config.yaml
num_hidden_layers: 11
hidden_size: 64
num_attention_heads: 2
num_key_value_heads: 2
head_dim: 32
intermediate_size: 192
vocab_size: 1024
hidden_act: "swiglu"
norm: "rmsnorm"
norm_place: "pre"
norm_eps: 1e-06
positions: "rope"
rope_theta: 10000.0
rope_fraction: 1.0
qk_norm: false
attn_scale: 0.177
bias: "none"
tie_word_embeddings: false
parallel_block: false
init: "normal"
init_std_qkv: 0.0972
init_std_o: 0.0207
init_std_up: 0.0972
init_std_down: 0.012
optimizer: "adamw"
learning_rate: 0.00388
lr_mult_up: 1.34
beta1: 0.9
beta2: 0.95
lr_head: 0.0136
max_grad_norm: 1.0
warmup_steps: 237
schedule: "cos"
final_lr_fraction: 0.03
batch_tokens: [8192, 16384, 24576]
max_seq_len: 256
doc_mask: true
z_loss: 0.0001
train_tokens: 87780000
max_steps: 5837
dataset: "wikipedia_en"
Each number is 500 + 50 x the weight over its row's rms, rounded and kept within 0 to 999. Layers, rows and columns count from 0. Numbers have three digits each. The size before them is the row's rms in percent of the matrix's.

# layer 4 MLP up, 192x64, rms 0.247, rows 174-191, columns 0-63
104:515485403395448460532508553455497505541449574499474498543530437564526416526448455526522421533446590469511534521508427519482459520517493466524503568469392446486557511584522554394534458612512463
095:492585496529542529476457394488566582495581517424548471486525557503551471502434501426485531431505427486568476442607533489511495452485587551559490563527523476476548509464460523468609468433517395
094:446510507520450360438476534542611530485447476542543485439521471511508482500474525467516469550507380436484498411546561465598586471438437507558558551496515495527533538420470519539450419441480516
085:506551510596522581460541469641537439580446546477468518507526403446458519595501516471424469512490491396534520526519478474546454409590453512518548495497547545566487517482515467444510438449500426
097:507551533455480485568525488429451516384498509521458474418491489541445504490471503491420432525428585502488444479451483614397361540493429570448568528490477506504499522509577555523532477493451440
115:558507463522500513489522576511459513563525539463485510553443469585531399480409513544523539502531559442603521485608463453574470529472400533492445516406430506525549506439549579498453530543488595
104:532602511449397571496436480528516437467517395487488446480545528628474558639526428494476506514449430527522505476506464478544509501479503515534472534403504455533484479575592437475491547507551460
119:547405506490528495550488486481464446484447566484494471503564422536431491379558554519510494510478479454524506461476443496433523471571428521493588435532600455425474548404451500604454566507459438
098:588535493435525451512516506414468462559473475481518505534523469532508461487385486458534562555426435588585453553437519470559491549481499472368570542502436404540477467558558445459499508466511561
103:447457513434491477428478524541448433466488535561427531502442516460464473483450516469405556565516522546400468397477426416538485463439587521503526416574474506506561440624487460505535492530529535
088:485442557469497397512539453443524475382510384518508473527487534508576474579481417507515531553536466435485575526484430477484457469551557507490464538386523534530440409466465514581420553482463512
101:579541509428444492571511463490493431549532512541430531525428511463514551403493540474574483551575479467440455376439546536431509443493516599478539480494496576467562575426451530490448530510441450
099:450534548559494568491469458511563483558522529438573600463466540574411468467450524465572474499467474458508501458516528564433549564525503500536490459482430451477422534473352617466577508516500529
095:514527470613505375494490493567464457541471507568488570497532534479379525562555559544516505535523560510615497489531496517441517466536478448453538553528492529597482468639526516535540465570535506
093:470535591504474450544495485576436519574421500437470584448532533523544509520469523498539533508453478534373503498424441534485487543426547507511530603472563409474485583571535482443464446479407449
104:498522532512529445494494466530449462487457517541442434557467501507562425429490569464630450511545602481440493448463482573524546482438541486515463522425478469450525429536447438495630553405529453
101:469494469512508486447427459444586504435582505513523452415441493535477477567487488493571440514379573421564542491527572512418457472488576505499549545370523529489525459464508492564572507498582471
107:542491540449575432435437503522490524439537432466500567552499533533506491446447548493506572586592513533565481496489424468535550616438409578509544446495482493533517521472600507533550492478556394
# layer 4 MLP down (transposed), 192x64, rms 0.183, rows 174-191, columns 0-63
094:506532525535511501484560453504500553504539472501511447468630522442484609457514477566486602505549479472449460499457537424510453536496516593501606454428508541593537441499538506513397507391500436
094:512542500564493471478557417430520493535621459401472493489611535534550395506369469477471517480483546561531570497510411452500495485493500556561573584527495475530462529471462565519533453552523508
100:474464568484477503400485502448523471533482503593524500604514404558590466484453482603528442500432563513399573381551491513530486559463537455436506464450503505492456455503506530578450464531459529
085:490509445589483500473553572467426512443383464478424476574601425421449491514446500523451495457553471489566616551487521534559467441521452455505530550492491574512521541536486466396553519555490508
095:503551497491451481500451566558565482453446436484549474503430433502461554426532463702485541519537510520464529521487498428457524491412555498522506528473501506642485477500490494437506534545571559
114:509529466410587539490568474517486541501503412563452497551520447479535533489591486495569428483497432533416587495483506409412484521437592427490528477546504537501434480575500511534487418448597472
102:452413454557524519513543546563477514481550476532495578471490525551546414526617472568508516575572420420449487488432517570635515504499478487542494469512503395525495517502474553472433514515468402
122:505519410556529485479542467543466488519551490568537503521473599531532547500502573351559371486589524521456638516583461547522487435469454437479541464482471532523494508550489503444484530546530489
101:447481412423457527463436569498456417474429480586503500580565633469504511474548536554509512507588487474472469573546541477514525569494415488559454486569490468494474575492541510471475408590481489
102:472433489544569492549494555552495483581546475442414431534538513488475524551503518373503400511534490562446659500444545510450485523530545536516541418521479474476502463565455521514440559469522413
095:476421543462450555479572484506479545446503482464539531437482472514485430528462514489395515549542481433472643439515426497478530539545543518483467410473479441422448477562432580569398456474504542
102:526459527535497573492563520485541556403433504470533510519558510564516508576587494562386436506403496564512596565510469388443465545536485413538495512492600453510460513493524443462504552544504514
099:390477407546516576540477456557520489425525511545525481493463503519560462534492547536538560498592448533433361463404459438556502524565523530495531510458482474510503463527459400524468524517600570
094:479543564457385610579547479547410529501504506524483512570494544495507457501476538471438517547510469486448459528426435541556390590479501478515543475486488459601486593476479476583489596450537511
096:490574518576532569475459518470537466516535465513574506498426540448491426505474412533447432481564440505559478482522450518509429543473432452517425557537485402531446548530566388537537438418427447
104:461509453590444498435567488533551554421409526493501420540511553530477473515532419649532497463463523534518659525520526475573537472496458496509461520519554518579499484565570424498512487472484486
103:610570464522503482456544480464516504584542556498531471480499422507418582448496485614452470405479441443517462573507496463508522492593464475525506472470536507558559493573611502562486581472423530
104:491506481494445480504534523524467529519477443422396586521495428457417502479473427466452518492478411376489463479545483374516513536465500524443587435472501584448549535453499527510566579484525587
# layer 4 MLP gate, 192x64, rms 0.283, rows 175-191, columns 0-63
091:440463460504500449600500496592503473559465550440490501549499510587583570498476501561578470428538417561451513588532554503485510478458565496468598491466495410513501458468464531540462539378477437
103:569529439501504540563478477480443533557522572455430524518421498441536550519580454561431536552548458625489453511497484460441495478563514538490414531519513514464539391550554425512580560448522573
102:500601536514416473470493449525464475502566583451468512556545360506508560498512483511435500585583472494511473470599520447493532487518513526483573484560518528550564474518546387489477453369535496
095:494497481488519497492460509520591495583430456538524511520543443436505556517510572489609493515582488460469501561505608376537636422482522449520445556495524442414534475475430446518489539528522461
111:568381534502534557600480483524532479504528522416461504503462402522601519462506492575517561480462502440489507597507446506599496472454529534467531647478467431451543486511438488500570485480447493
098:495505519577659496490482528536467520515510495483567506513478518545495501475584453520482523589478469506476544479414470482527643419518557472531501466507644498561511543561420509519453441530528428
124:460423562481463559494471466523495550573475440433526474504497431494508476457542575644451496483503484417518452536518505468502492482470495501386585545485453462440403396440546458530497552491525404
108:368553544567488449517476518457490562582462559525458538532515443526531482397454520503488445504596496560529376481447447484547427589530478461484538471516507565538555495536524563506454570423536496
099:507548644501560481471573472596467523543546531608477505581491493558526468520518557516433478530456528598437445471485507463470530505509578535513545426440457420502513393520518485551587480482546494
094:529572560457524549541514515524452443494415521541542444544512510559386562544444446508466392592526566448510446535528469492467603469455445484398471544476514569524538537552498503475441579510517563
098:541452459556515386498498512511440572533531497493459548518389591463482461434468516525615471522506398511460474451538447516548552519594524564537448483480546540431483464456521528480628456462511468
092:545533538438555470546464553482437591449469507451476533406587444492468437428490481534427518520479551471538523507606517485474459578536413418444456474528507389499540485516541449535582432503440482
099:472536544468569439528544503508461550522428455395498508416455521476484508470474607528508481536488527594502524549547525519480418501491421545418564480497618465629526482537417494512595534477508476
091:574444445425525508445469508462595481514506437492595534527479380488500546527529556503488574614556417550516474486549426465484580460461471536514522481446529526547481459517520483542480616445572548
101:400437473470512503551543519487552409484455488454519453479479489499494472481469499562498421515482569437462447463462455480448552513414378562595453559418586474402484500384476509492489489477494556
099:423476563491523491474515526376436472561431494503518568449460559435484454452461507466431540482514459586412466510446504460500569480478419517487468436478544547504442452544389494451416574471541434
104:457490486539473588522548521553516459451528545498440483502587460588506534513540503573411489409573469426460476505622463421535561534462464437495506548440453474452554455514442566608514534467522460